From a checkpoint of a small transformer trained on Wikipedia.
Architecture: LayerNorm before each block, no biases in attention or MLP, untied embeddings, normalized queries and keys.
Each number is 128 + 32 x the weight over its row's rms, rounded and kept within 0 to 255. Layers, rows and columns count from 0. The size above them is the row's rms in percent of the matrix's.

# layer 3 MLP gate, 1024x384, rms 0.0416, rows 775-792, columns 128-255
size [ 97 103 100 104  94  96 100 105 107 100  99  93 100 102 101 101 100 107]
[[188  99  63  94 170 120 161 114 190 134 104 136  72 127 127 107 150 100 156 162  59  73 160  96 122 109 158 140 125  95 121  69 101 174 154 192 185 144 100 121 171 107  67 151 203 122 113 145 128 164 136 140 198 144 166 115 152 144 152 120 126  97 102 118 169 118 160 151 150 166 165 104 102 135 124 118  55 142 139 146 135  60  70 209 138 162 138 129 141  50  99 131 105 148 109 111 113 169  98 133  83 100 167  87 143 138 104  44 124 128 105 120 136 206  89 142 132 109 145 191 127  85 144 191 175 145  99 160]
 [125 190 122 166  95 156  96 144 139 124 197  98 144 151 167 225 121  91 111 166 134 102 149 179  57 108 163 152 141 142 145 171  94 138 125 147 126 141 158 134 145 175 142  96 107 142 111 120  98  92 131 116 103 116 111 145 160 135 109 106 128 108 123 136 117 122 205 100 111 103 160  73 144 142  83 104 139 138  90 130 180 119 123 116 161 112  92  55 115  84 100 171 157  89  72 131 108 102 168 122 136 166 135 130 117 150 166  99 148  90 121  99 121 106 151 119 195 129 125 189  57 132  83 123 136 142 105 101]
 [138 168  89  93 109 176 167 112  90  68 119 122  96 146 177 111 120 181 120 142 111 132 111 175 149 163 101 172 167 128 152 127  94 113 105  65 167 121 169 117 143 158  88 137 127 198 179 136 126 124  92 163  60 107 155 190  76 138  90 160 117 146 146 146 147  86  52 124  66 142 100 108 123  93 136 148 210  75 129 123 153 123 170 118 134  95  87 135  74 151 117  55 122 100  98  90 144 141 192 151 110 150 121 127 145 170 107  92 135 153 179 104 138 140 150  56 132 127 110 119  82 128  82 147 117 150 106 105]
 [130 127 122 120 124 105 125 138 119 101  81 126  98 159 160 187 107 169 155 144 149 143 130 159 141 109 136 185  53  71 163  99 170 103  70  84 131 126  73 144 114 149 121 118 121 140  92 122  79 138 107 179 132  77 109  82 126 163 134  90  96 122 170 109 175  84  72 121  87 197  72 114 111 138 139 213  81 127  95 121 145 122 146 162 130 115 146 148 110 131 108 147  84 162  91 158 171 118 148 104 150 159 173  97 114 160 132 140 113 143 136 136 137 149 131 178 170 174 160 123 152 144  40 177 146 136 118 142]
 [154  88 162 149 162  97 112  73 120  93  94  91 128 122  81 142 141 136  98 166 100 190  72 141  75 159 140 132 108 139  95 148  57 114 108 147 131 134 117 157  50 145 130 153  93 125 117  48 122 126 119  87  80 130 176 169  83 183 163  89 125  96 125 174 124 155 153  83 163 159  87 144 138 129 139  98  99 185 118 141 128 192 136  81  98 137 189 152 154  84 193 118 187 118 132 183  80 119 182  86  92 119 110 105 134 175 137 159 154 124 111 169 134 109 102 130 140 104 117 123 151 113 123 111 155 125  77 156]
 [129 177  91 107 126 132 145 177 132 105 127 116 141 153 114 182 159 141 158 135 197 151 131  82 149  94 101 136 112 113 108 143  64 118 164 164  88 159 177 151 155 117 109 135 127 182 119 143 156 131 115 150 179  73 103 151 128 114 127 150 177 148 135 165 101 124 123  93 134 119  90 118 132 149 155 113 127 126  82 177 129 133 103  71 101 125 116  79 133 189 160 118 143 123 120 137 128  93  72 113 110 119 146  81 128 174 105  60 185 163  79 145 122 104 120 151 153 124 139 161 183 108  57  34 125 145 157 159]
 [175 111 130  76 150  76 142 163 101 150 156  98  93 151 117 142 120 115 145 148  96 108 125 135 167  73 107 142 126 103  84  76 106 194 117 127 167  94 163 189 187  94 129 137 123 161  97 114  88 118  76 109 134 101 154 150 113 160 157 146 176 157  89 147 187 116 169 141 170 123 125 127 133  90 185 144  66 109 140 164 107 139 160 141  91 162 134 133 148 123  85  84 148 132 123 213 147 122 119 108  94 198 151 153  91  88 110  77 162  84  66  93 156 136 142 115 134 153 155 171 149 122 131 135 146 107 122  86]
 [163 133  92 120 179 136 146  98 117 113 142 109  96 173 145 155 110  56  86 121  62 132  65 176  94 132  94 187 166 120  73 102 151  86 129 108 116 115  96 135 102 169 135 142  77 159 115 127 132 176 140  92 124 148 116 152 128  92 134 151 143  67 148 124 151  53  57  83  65 170  87 112  95 100 139  86 149 173 142 113 115  88 114 147 120 158 118 202 105 149  63 113 121 141 138 158 198 116 145 174 168 149 150  73 172 183 156 146 118  99 101 116 143 147 120 123 156 109 172 131  69 121 156 122 114 118  90 166]
 [193 117 135 165 125  70 143 128 147 166 147 109 130 102 132  97 165 137 142 161 119 140 144 131 190 154 194 137  98 145 181 144 142 155 134 132 155  44  90 159 168 204  89 111 115 127 124 123 164 119  69 126  91 120 114 156 157 150  95 108 109  85 157 153 135 151 177 110 123  96 113 142  96 147 123  83 126  53 118 133 189 107 131 125 150 188 107 119 175  80 190  78 100 110 186 115  83 191 145 144  89 145 149  78 111 133 117 119 111 119 114 166  95 129 162 136  83 171 132 141 188 149  71 160 152  93  86 136]
 [172 148 163 119 126 102 142 105 173 141 126  91 116 136 148 157  91 144 163 115  91 112 171 144 176 116 144 144 110  49 139 176 123 126 110 106 167  89 130 127  84  99 123 150 111 151 136 112 173 134  89  80 120 117 120 117 122 213 127 205 125 157 124  98 139 143 158 116 119  98 151 100 102 136  86  84 116 132 118  95 115 171 127 121 150  70  93 103 160  95 150 118 138 155 107  92 102  76 136 106 109 133  84 109 139 134 126 101 116  78 143 127 110 157  98 157  87 101  92 196 143 131 153 102 129  85 130 102]
 [143 123 212 147  96 134 137  91 104  88 135  94 105 143 155  81  70  73 111 108 131 111 178 168 178 172 136 176 172 112  73 142 115  83 112 170 176  95 158  96 113 159  91 114 157 134 166  97 125 125 100 147 136 114 128 143 125 171 132 172 160 125 150 122 158 140 193 180 122 123 153 115  79 134 125 125 148  62 111 135 152 112 112 145  62 117 120 106  73 174  77 170 122 175 113 156 147 134 121 152 136 143 145 113 190 185  88 112  97 168  71 119 149 153 104 134 125  73 140 137 109 125 117 148 103 140 176 128]
 [121 120 132 135  87 128 127 124 138 161  96 142 110 126  91 135 139 172  35 122 204 118 118 175  17 153 116 151 137  71 101 132 136 114 160 105  85 160 134 175 112 115 121 148 148 123  96  21  92  83 108 180 101 155 152 142 127 183 150 135 119  88 165 126 149 164 193  94 119 127  95 110 159 153 132  90 173 118 134 137 108 157  52  82 119 180 106  97 109 114 154 100 130 152 122 173 137 122  65 126  93 119 153 140  82 124 140 129  81 127 112 144  53 106 146  44 126 111 180  82 175  96  93 144 131 140 134 133]
 [105 131 133  93 105 140 122 168 130 117 209 116  66 137 112 136 100 175 145 109 169 158 160 129 145  93 128  87 117 118 133 145 134 205 126  96 104 130  71 123  96 123 154 166  77 140 115 141 143 114  85 145 140 101 106 165  98 100 140 187 136 125 143 111 159 104 102 132 171 145 154  93 129 120  63 114 156 128 103 171 230  98 128 105 175 145 144 101 124 104 151 147 166  79 144 120 164 106 109 144 105 121 122  87 148  78 116 124 112 131 175 161 122 182 129 132 153 147 115 147 104 122 121 169 182 161 102 160]
 [118  73 172 159  96 132 164 169  94 118 168 117 151 125  93 154 146  95 143 122 141 119 133 139 128 102 136 187 100 146  73  70 137 129 102 218 116 106 129 154  95 111  88 177 107 103  83 134 144 108 101 114 167  98 113 113 152 127 103 147  99  95 174 178 118 105 137 139 168 145  86 132 132 154 125  98 150 116 136 107 113 169 121 162 134 196 143 129 128 169 120 161 183 162 103 135 150 162 127 159 149 106 148 143 138 176 102  88 111 176  75 182 110 229 157 195 120 182 106 135 146 109 157 151 107 138 105 133]
 [128 140  98 126 193  99 148 135 123 108 198 114 180 155  95 124 124 108  94 160 190 162  53 102 162  75 191 123 139 159 135 112  79 102 120  98 155 155 157 147 110 131  79 136 140 120 170 120  74 189 142  95 196 147 142 121 158 143  75 160 134 119 146 118 136 151 138  84 103 127 151  92 109 180 167 155  84  93  87 132 161  89  70 107 158 119 125  97 193  76 148 125 148 132 148  95 120 114 133  86 116 128 117 104 104 115 153 110 130 145  90 114 130 168 145 119  78 140 146 198  97  74  93 115 176 107 122 110]
 [218 150  90 139 165 174 131 115 126  47 130 133 133 115 159  93 131 116 123 178  90  87 114 149 117 112 156 132 134 112 149 108 114 141 136 183 150 142 159 145 118  99 163  93 143  98 107 162 147 111  82 155 133 134 112  91  67 114 150 136 125 112 149 132 174 119  87 175 184 113 138 105  69 116 125 106 194 125 156  90 164  77 144 118 114 159 177 136  85  99 157 108 130 124  79 183 111 145 150 143  91 151 146 123 121 162 160 103 108 113  84 147 145 102 129 125 114 103 149 185 169 125 147 133 101  98 178 104]
 [113 161  89 162 134 125 192  85 131  94 134 135 122 135 181 112 141  87 158 196 200 168  55 107 123 146 172 200 158 142 159 130 162 168 121 130 109 121 159 142 114 141 119 160  52 160 109 147 119 122 114 137  94 129 136 128  97 167 127 169 118 105 117 109 128 166 166 156 134 160 129  82 106 116 120 132 183 108 122  47 147 131  69  61  99 173 122 139 161  98 145 133  73 136  77 107 124 124 120 138 154  70  92  99 129 126  27 147 133 105  96 110 120 142 162 105 144  80 115  68 153  51 154 137 148  80 112 118]
 [161 132 164 110 127 115 140 132 127 110 149 114  82 159 124 118 107 143 154 130 100 166  79 133 184 168 144 169 107  66 143 116 155 153  99 122  96 129 122 153 115 175 126 115  89 161  82 149 116 184  98 105 172 108 116  93 168 115  62 138  82 163 148  98 198 117 110 138 213 161 115 103  89 128 184 130  67 164 139 104 125 130 128  76 122 112 201 121 157 142 146 128 141 162 158 181 134 101 109  84 127 119 130 153 140  71  79 172 175 116 159 108  72 153 104 128 133 175 188 139 130 178 138  59  97 116  91  85]]
# layer 3 MLP up, 1024x384, rms 0.0414, rows 775-792, columns 128-255
size [ 92 100  98 107  92  92  99 107 113 102  97  90  96 101 100 101  96 110]
[[130 134 114 131 117 112 193 127 120 135 153 129 151  93 111 134 163 137  77 112 162 130 134 145 141 150  88 127 117 156 118 151  90 152 146 122  94 155 187 154 156 120 145 114 152 140 138 101 138 120 136 146  81 149 150 146 104 150 117 113  73  99 196 128 110 121 131 130 123  67  85 200 115 156 105 121 127 101 144 105  91 135  90  58 153 106 156  93 115 124 129  75  79 114 142 161 182 132 123 137  99 148 201 187 148 112 131  76 121 175  62  81 102 130 159 127  69 128 100 167 144 162 103 133 119  93 154 118]
 [ 98  98 158 147  72 130 132 141  57 140 108 118  68  88 156 148 131 130 196 172  50 175 153 161 115 147  80 153  94 163  92 152 148  89 158 136 175 108 149 124 178 127 163  91 133 152 110  73 126 102 125  80  93 134 114 147  86 128 150  96 174 124  84 134 130 140 110 111 161 198  75  96 125  82 141 129  94 162 111 156 132 162 190 143 165 111 127 140 133 142 138 177 155  88 159 104  78 100 141 152  82 108 167 197 144 139 121  79 166 100 174 115 146 110 175 128  92 118  91 149 100 139  98 155 162 152 187 157]
 [116 111  90  96  93 108 200 105  64 120 157 101 171 135 113 106 116 163 132  86 126 191  76  62 135  65  87 122  81 118 183 107 129 123  88 154 142 103 211  90  90 134  90 107 173 126 171 118 106 129  99 152 174 121 138 129 189 162  86 158 146 137 140 144  78 124 117 115 135  89 134 131 120 134 112 138 163 140 130 135 139 175 133 120 163 141 149 139  91 120  84 161 109  81 132 103 134 111 130 181 149 119 130 255 137 165 123  78 196 136 160 168 149 107 104  91 135 118 127 126 184 156 110 137 144 109 135 157]
 [130 139 159 144  98 113 117 194  91 173  96 147  92 156 107 156 122  95 183 111 121 154 113 169  92 159  78 109  83 115 167 163  78 123 150 127 177 137  51 127 139 143 152 172 121 174  60 126 134 137 119 119  98  89 130 106 134 154 165 114 154 128 158 151 147 107  79 118 157 177 169 101 127 120 131 151  59  72  98 112 169 149 127 169 179 124 130  78 194 150 108 108 111 138  63 122 182 163 229 145  62 126 175 119  95 157 129 105 108  94 130 170 125 157  80 184 157 163 119 140 143 111  84 151  90 147 144 137]
 [114 156 176 162 156 110 120 154 130 113  62 110 118 142 123 156 167 107 131 153 136 154 128 131 162 124 114 114 130 131 182  95 113 106 131 120  69 164 166 136  67 107 235 118  85  89 102 148 113 104 116 100 152 128 218 132 102  88 186 171  97 195  93 111 153 142  74  80  77 104 192  96 148 193 122 160 113 125 128 132 116 162 105 136  72  83 129 154 105 134 168 125 158 114 152 107 120 128  98 136 125 129 103  88 144 148 114 130 134 147 142 148 179 137 150 184 139 178 133  82 113 150  84 130 149  96 121 115]
 [200  97 181 141 157  70 153 110 109 161 137 127 139 120 111 154 120 113  91 107 120 162 121 128 137 114 143 133 148 115 120 110 183 128 151 168 101 124 129 146 141 139  96  67 134 159 141  92  79 125 126 116 123 153 129 111 134 136 132 141 173  77 150  92 131 187 176 164 127 137  70  93 155  98 122  77 194 194 129 125 130 109  89 195 162 151 111 146 131 148 116 108 178 136 149 110  81 115 125 106 103  75 165 153 161 160 140 142 107 128 123 133  91 118 129 143 163 114 147 127 191 212 155 153  61 157 121 199]
 [131 128  92 106  99 165  80  89 132 121  69 145 117 148 107  55 130 118  88 176 139 142 129 113 128 121 169 150  86 164 117 119 164  86 122  84  72 118 140 129 136 129 108  61 124 139  93 210 110 140 123 160 127 149 167  85 112 136 165 181 194 100 146  97 109 110 118 137 185 126 144 120  99 129 117 174 112 123 153 118  89 101 105 133 142 140 133 136 141 142 125 137  98 117 151 119 150  98 106 117  98 214 111 158  69 136 144 178 111 111 112 132 150 146 165  99 106 158  95  62 127 133  92 104 156 111 182 154]
 [ 97 113 185 146 142 152 189 158 158 182  86 128 122 143 129  68  92  54 111 147 116 163 107  84 104  92 144  44  59 123 153 148 114 136 151 154  96 126 100  90  96 150 161 167 153 134  38 166 136 150 116 130 105 144 106 114 124  99  86  75 139 141 134 114 138 117 113 135 125 170 157  76 109  94  40  98  98  87 122 132  81 113 159 131 174 105 159 129 131 144 139  88 152  89 131 161  96  36 131 106 148 147  83 172 150  90 114 143 222 157 179 142 122 140  85  66 118  91  73 142 100 119 154  99 150 158 106 181]
 [189 145 195  77  96  90 129  62  86 127  70 140  64 109 127  76 134 111 180 138 140  97 156 125 168 142  78 114 100 180 215 160 160  85 187 136 118 164 141 173 157 138 150 182 126  88 103 130 123 113  94 129 112  56 157 154 107 146 123 166 213 170 167 149 122 161 110 110 125  83 158 149 159 120 108 101 184 162 191 123  95 105 140 148 135 125  59 127  82  57 173  68  87 126 166 101 115 112 167 147  97 114 141 133 145 126 169 224  88 127 118 140 139 163 160 127  74 140 188 155 144 164 106 157 166 146 147 132]
 [140 127  68 158 148 115 122 105 146 142 153 124 168 120 149 133 143 165 140  99  82 203 101 163 176  95 136 131 117  80  76 102 115 145 101  76 125  88 148  97 143 121 186 137 121 127  91 113 144 125 134  57 125 112 134 126  83 163 130 139 116 102  99 109 126 155 199 158 119  73 123 110 144 155 116 140 117 100 152 178  98 129 123  71 124 164  72  64 143 128 122 167 116 176 124 121 111 123 138 155 110 116 130  86  79 114  90 102 114  87 138 162 110 144 100 193  87  73 155 139 102 161 135  93 116 119 150  92]
 [114  92 129 163 118 131 135 129 142 111 148 111 115 112 192 144 150 138 138 149  56 113 152 184 190  92 131 146 191 167 145 102  86 126 143 150 215 101 136 144 140 113 143  79 133 150 118 126 151  79 123 116 130 183 118 144 147 112 119  98 104 129 100 143  74 107 137 103 205 141 108 138 136 155 166 166 127  77 178 118 133 137 107 101  97 133 153 153 129 133 143 147 117 146 131  92 101 140 176 122  90 110 151 135 129 129  95  56  81 131 129  53 107 173  93  63 131  90 103 206  85 130 102 150 152 144 137 137]
 [156 196 127 185 151 110 130  52 134  78  68 117 138  71 136  95 102  96 142  92 116 109 132 100  73  57 119 161 116  93 157 105 125 101 199 147  72 141 131 138 128 112 166  76 101  75 138 125  77 152 125 178 110 188 173 125 122 138 176 195 117 147  92 143 158 104 116 162 145 122  95 121 131 179 131 175 115 124  82 111 196 122 123 178 120 102 160 137 147 127 143  94 163  87 184 126 221 147 134 110 125 175  81 119 125 140 133 155 167 109 113 145 104 146 151 144 122  98  81 102 161 162 101 105 147 153 136 150]
 [108 149 176 154 114 109 146 166  86 112 124 103 113 131  91 141 100  93  79  99 145 166  72 142 139  61  67 122 170 149 107 119 148 133  98 152 151 125 109 145 154 135  46  88 175  89 135 184 172 140 135 152  44 116 101 181 199 116 139 132 126 154 119  44 131 104  68 114 128  96  80 131  83 109 131  98 106 157  92 113  70 167 161 172 145 151 183 135 157 100  84  88 119 118 112 126  80 170 146 178  55 142 101  96 115 156 158 132 151  76 108 105  49 200 103  63 129 116 114 180 115  82 100 155 129 142 131 135]
 [114 161 124 174 114 118 125 110 176  95 185 112 190 154 111  78 182 155 164 185 126 181  92 148 155 127 112 138 157 146  94 145 122 136 139 154 116 172 118  91 101 151 134  85  83  76 132 139 168  57 130 142 132 141 105 110 139 143 140 189  97 146 106 120  90 133   0 143 198 176 169 105 157 149 141 161  72  62 104  87 146 151 120  70  72 159 113 158 101 118 104 167 121  99 115  92 137 122 199 101  87 125 117 125 147 121  98  91 196 170 147 100  99 115 187 122 127 125 150 112  69 172 154  86 137 117 130 154]
 [148 165 138 164 116 123  90 179  82  56 133 114 103 143 107 158  73 115 133 125 182 151 112 119 108 115 133 143 128 129 147 107 135 179 113 140 132 163  94 142 128 108  81  47 107 130 156 167  93 194 122 126 130 148 120 171 141 141 175 145 146 134  98 125 129 186  82 100 174 103 160 117 168 120 123 156 154 119  99 132 124 136 164 155 110 162 138 169 152 134  97  97  66 145 126 148 124 146  82 188 107  84 162 182  74 187 140 171 167 175 117 106  78 101 161 111 108 123  88 113 129  90 129  95 117 135  88 115]
 [ 95 175 140 101 120 137 100 119  85 104 145 141 182 150 120 146 150 151 103 197 123 160 108 127  89 149 181 176 119  77 108 118 167 129 132 115 157 120 157  79 147 135 191 117 156 101 111  84 164 149 150 164 188 108  99  70 121 124 119  56  94  50 117 144 189 145 147  96 157 130  73 148 107 190 128 135 120  93 105 108 102 113 137 135  81 129  89 150  77 166 134  92 104 153 106 138  77 141 159 103 166 153 136 151 169 118  80 151 126  87 107 126 126 166 169 189  73 171 121 121 113  71 117 107 134 152 184 152]
 [131  99 154 113 147 149 119 178 132  83 116 110 130 141 172 170 133  77  90 173  97 157 163  98 112 159 178  94 150 145 134 114 144  77  57  92 113 136 147 102 148 137 157 167 162 138 144 149 124  88 116 167 150 169 129  68 124  97 134 146  90 137 128 153 150 112 112 127 115 155 140 150 142  98 133 148 120 101 161 180 153 128 134  77 127  99 117 116 105 154 135 124 120 135 156 109  90 110 110 188  96 124 121 125 166 178  81 171 103 114 121 101 138 171 139 135 189 200 122  89 139 131 142 171 122  95 104 108]
 [ 72 125 181 124 107  91 130 136 108  65 122 123 146 167 152 132 131  74 101 176 163 133 112 143 142 146 166 175 140 164  60 125 176 136 134  93 158  57 183 133 172 144 123 150 114 182 122 111 157 152 110 130 103 115 134 136 133 111 102 143 113 192 148 136 101  54 154 195 178 153 101 183 176  86 170 167 174 122 108 153 108 148 111 129 100 102 148  91 135 115 120 100  97 110 103 120 125 105  98 146 133 137  85 101 171 115  81 149 130 122  92 153 103 185  90 114 185 148 112 120 130 190  98  95 132 138 134 183]]
# layer 3 MLP down (transposed), 1024x384, rms 0.0392, rows 775-792, columns 128-255
size [ 97 103 101 103  94  95 100 110 103 101  98  91 100 103  97  99  99 107]
[[ 94 102  96 174  95 102 148 176 106 128  91 169 128 113 146 161 136  65 157 175  87 126  86 166 140 168  83 102 142  76 141 145 183 101 130 137 110 105  92 145 112 192 137 131  77 172 142 126 100 178 111  98 113 113 145 131 153 166 153 147 132 149 158 141 196  89 127 171 153 150 135 110 140 107  69  92 145  78 123 111 116 133 157 100 145 143 133 107  88 150 126  62 184  95 164 178 109 129 130 145 134 120  99 115 113 135 179 163 160 131 141 153 144 141  87  68 121 113 133 138  88 193 149 122  96 185 120  91]
 [190 197 152  78 160 116 168 153  80 108 114  95 140 101 131  64 145 118  68 133  19 195 125 110 123 114 135  90 135  95 113 133 125 161  58 111 162 174 136 131 130  91 170 140 172 196 117  44  78 152 151 112  94 140 100 145 142 171 130 181 110 110 181  66 140 168 116 146 121 176  90 146 166 103  84 135 121 110 141 139 117 169 129 145 147 153 153 149 103  53 134 107 179  89 129 175 145 146 149 114 205 164  71 147  95 148 119 120  84 149  70 116  67 162 117 127  97 133 141 151 115 184 135 124 119 100 124 123]
 [138 124 175 155 139 159  59 182  96 126  58 157 153 103 178 151 121 192  80 165  93 102 161 114  90  78 143 151 130 137 118 154 102 146 135 144 125 104  89 119 113 125 175 125 107 143 123 131 121 148  69 121 123 124  39 144  69 154 131 162 117 151 135 143 192 104 123 134 123 117 151 104 136 154 149 109  95 148 138 175 116 107  84 146 147 135 154 151 156  72 134 109 100 171  97 132 117  76 152  64 109 126 102  76 104 179 109 170 124 110 100 102 123 125  53 150 166  89  80 117 157 109 151 114 118 119 160 132]
 [138 131  99 103 148 119 159 196 144 133 126 155 118 142  78 127 110 155  91 140 114  66 168 144 120 128  91 158 156 129 176 116  69 120 136 111 176  97 127 134  82 106 132 104  93  75  75 110 128  80 193 143 108 100 154 144 115 164 152 181 147 146 122 155  98 132 105 110 142 107 102 143 161 138 120  94 102  99 121 164 111 170 103 114 173 125 145  60 154 168 144 141  80 151 106  93 125 106 133 170 105 195 104 172  86 153 129 136 131  62 136 123 139 147 125 135  85 168  86 173 110 125 102 126 124 146 132 149]
 [139 135  92 141 136 148 141 105  68  87 114 122 123 155 135  97 159 140 143  85 168 122 155 134 174 144 137 169  60 118 109  93 157 164 125 174  99 117 168  86 142 183 127 107 125 108 209 160 158  99 143  98 191 118 100 137 126 179 151 139 172 137 179 115 187 121 140 120 143 158 202 128 117 140 201 102 152 198  65  99 132 164 156  98 200 140 115  97 152  86 125 130 107 201  92 134 164 118 208  88 177 125 182 141 105 144 125  72 143 147  93 142  93 131 135 119 137  98 146 118  75  17 131 119 141 109 169 139]
 [ 61 127 145  43 137 129 103 150 128 153 122 116 121  83 178  83 165 187  83 181 154 164 138 108 165 116 143 154 162  64 154 146 100 105 132 140 136 135 154 121 103 101 109 132  89 110 183 142  92  99 112 128 113 133 141 135 133 171  99 182 149 176  78 107 131 176  70  82 166  87 124 161 116 150 109 181 163  95  70 163 128 111 131  92 123  81 119  99 168 118 159 165 133 121 118 119 190 143 125 131 127 112  78 130  68 104 136 105 118  91 157 142 158  74 147  84  79 207 104 142  93  74 127 160 199  87 148  97]
 [136  90  68 154 172  83 177 135 110 113 129 128 115 116 144 109 112 110 172 114 165 156 152 139  80 100 139 100 152 111 105 105 135 112 133 124 169 124 128 148 162 142 140 196 136 143 102 100 177 106 120 164 128 137 112  68 144 165 124 115 140 152 103 121 115  95 101 173 172 154 148 125 141 173 120  82  94 142 172 124 116 102 141 136  92 162 114 122 152 121 137 129 166 181 171  94 100  96 175 110 159 122 114 106 117 152 140 148 166 123 122 148 111 155 108 141 165 136 185 138 110 146 118 153 160 125 102 138]
 [156 199 105 116 185 133 114 134 177 123 118 145 112 105 115 119 158 126 148 131 118 178 117 158 117 129 113 155  92 100 138 200 111 139 107 120  99 137 206 183  96 141 117 137 134 140 161 185 104 115 109 167 145  81 177 129 116 173 148 115 157  92  66 205  71 170 146 132 113  94 130 101 130 139 130 154  79 117 135 109 110  81 166 136  90  86 110 110 169 124 139 212  94 151  86 153  78 128  88 118  71  97 112 105 138 132 156  91  99 162 113 107 181 150 148 107 128  70 128  61 153 121  92 128  94 105 144 114]
 [159  72 119  93 141  66 156 119 103  88  79 168 177 148 155 160  76 114 170 104 144 118  94 152 159  91 161 139 152 142 147 172  97 131 142 116 118 191 168 101 170 127 119  88  45 132 176 141 104 126 158 124 166 119 163 134 118 102 117 134 151 105 104 151 150 127 104 109 140 124 126 113 129 104 116 122 148 196  89  93  71  89 105 101 119 112  84  81 115 143  95 179  84 166 130 116 154 120  97  71 108  67 133 189 154  97 167 105 125 149  97  71  87 135  91 132 134 143 126 154 144 118 129 107  92 129 157  64]
 [ 73 193 145 129 184  97 167 191  95 154  79 159 131 183 115 143 183 118 155 118 165 114 163 137 109 178 121 141  97 103 189 104 109 136  84 195 180  77 146 157 125 139 140 141 161  70 159 110 120 181 131 193 140  86 163  97 153  79 175 131 148 161  98 108 130  81 138  68 152 137  86  85 137 137 108 123  89 133 142  95 125  83 163 143  58 157 139  92 148 116 156 135 123  65 131 126 103 150 111 166 137  97 185 142 107  76 102 155  90 150 139 138 118 102 139 113 112 139 106  81 119  95 178 161 160 137 132 133]
 [114 119 133 164 147 158 146  98 103 162 187 165 116 182  91 165 108 112 127 168 160 173  70 126 136 136  85 108 121  99 148 124 149 130  94 183 116 154 110  69 136  93  67 109 116 145 171 137 115  90 146 105 142 149 139 110 152 110  63 115 106  96 144 139 139  93 158 115 128 117 169 151 114  85 114  48 145 136 105 184 147 166 105 147  77 162  83 160 154 135  69 140 118 112 115 119 118 168 119 184 138 106 145 139 103 185 170 102 144 115 166 180 118 157 170 164 106 168 145 124  76  72 185 128 113 153 136 162]
 [148 145 100 165 110 195 162 199 121 115 143 159 113 100 100 151  56 105 151 140 208 145 110 162  84 191  63 146 111 138 168 151 118 137 133 162 119 116 160 103 142 163 117 117 158 103 104  84 145 112 167 171 140 167 174 147 127 151 132  96 131 109 158  72 108 109 136  92 109 109 116 131 147 151 156  77  94 153  69 117 134 175 117  89 170  92 144 188 131 119  87 122 162 104 135 138  73 162 105 110 101  69 166 140  73 133 126  62 152 147 119 197 154  91 132  98 108 132 138 162  64 105 158 160 146 101 121 155]
 [176  83  55  88 129  77 187 141 133 144 116  94  70 173 108 171 142 147 174 131 139 150 172 147 193 211 120  76 154  96  86 142 118 134 129 105 144 134 142  81 149  81 127 138 112 138 155 102  98 128 133  99 175 117  98 120 101 139  89 137 136 186 147 141 176 105 125 137 116 184 141 119 134 130  94  87 138 129 115 114 185 133  95 149 110 154 143 201 143 116 174 127 138 152 122 114 106 142 113  77 182  84 112 150 127 123 107 139 175 135 183 154 124 127 111 107 104 139  96 104 115 112 141 144 148  59 120 141]
 [101  89 117 103 157 101 140  79 169  46 120  80 138  65  80 101 127 129 136 135 186  72 103 183 165  88 113 177 147 155 137 141 144 200 133 170  85 104 140 130 151 142 172  86 136 158 188 162  83 106 179 112 110 157 117 158 109  87 124 173  97 134  71 137 110 119 101 120  67 133 111 138 154 133 115 121  81 116 103 119  84 140  60 103  79 135 122 165 124 144 125 115 125  99 137 155 121 153 111 144 108 156 101 179 162 217 204 120 122 133 197 101 183 121 158 140 113 124 182 137  76 147 183 180 108 169 126 127]
 [162 132 126 120 119  99 107 173 161 154  94  85 144 155  93 143 125 158 190 148 136 105 117 106 155 125 158 118 174 138 149 176 106 111 107 126 142 113 103 105 109 121 144  90 129 181 153 146 137 177 127  85 113 147 131 185  81 117 114 129 102 138 134 143  86 115  84 143 105 180  68 133 140 155 132 103  96 131 129  76 144 112 122  94 174 118 139 166 126 109 177 119  97 148 111 128  76 137 102 195 181  91 138 130 101  24 149 191 120 140 127  65 131 143 155  64 172  90 106  89 126 147 162 132 132 105 150 179]
 [165 116 203 141 165 137 146 149 110 132 191 147  88 102 142 102 203 128  97 208 107 116 123 183 108 122  82  73 135 121 187 151  89  98 132 152 182 138 164  84 104 124 113 108 177  62 110  86 152  67 156 180 117 129  87 124  93  90 161  85 147 161  91 147 129  92 180 123 117  93  94 131  87 151 122  92 158 104 156 119  97 134  81  94 132 171 139 129 121 126  95 108 100 114 129 108 120 174 165 158 143 142 110 202 115 164 155 151 103  80  82 110 121 166 161 131 145 135  94 116 172 142 107 131  66 124 127 125]
 [125 117 128 225  91 117 127 136 151 172  86 135 118  93 144  91  96  61 145 149 152 147 111 133 140 160 117 177 110  71 133 167 108  92 183 238 116  40 174 144 157  97 116  79  86  83 146  96 157 123 122 113 108 125 189 154 106 146 133 109 138 164 150  97 167 135 144 138 152  78 111  79 112 160 159 104 133 139 167 114 159 117 130 157  81 164 120 112 107 141 134 130 114  58 111  94 182 106 162 127 158 123 131 141  56  58 132 115  80 104 176  73  94 106 109  90 120 139 138  85 143 159 174  97 159 149 161 110]
 [159 147 101 144 156 128 141 140 116  99 151 125 148 106 142 150 107  79 130 134  76 156 128 104 117 185 143 124 107 200 120 134 177  90 194 176 162 129 165 171 139 155 121 129 132  90  92 128  64  89 171 164 119  97  91 153 141  80  97  91 156 151 107 103 137 199 100 102  90 147 122 162 113 117 109 104 104 134 131 111 146  95  89 132 162 127 140 125 145 178 153 123 133 162  55 122 177 165 117 117 187 160 167 117 124 131 126  68 139 122 112 157 139 117 117 140  66 139 111 117 106 127 132  50 147 100 123 158]]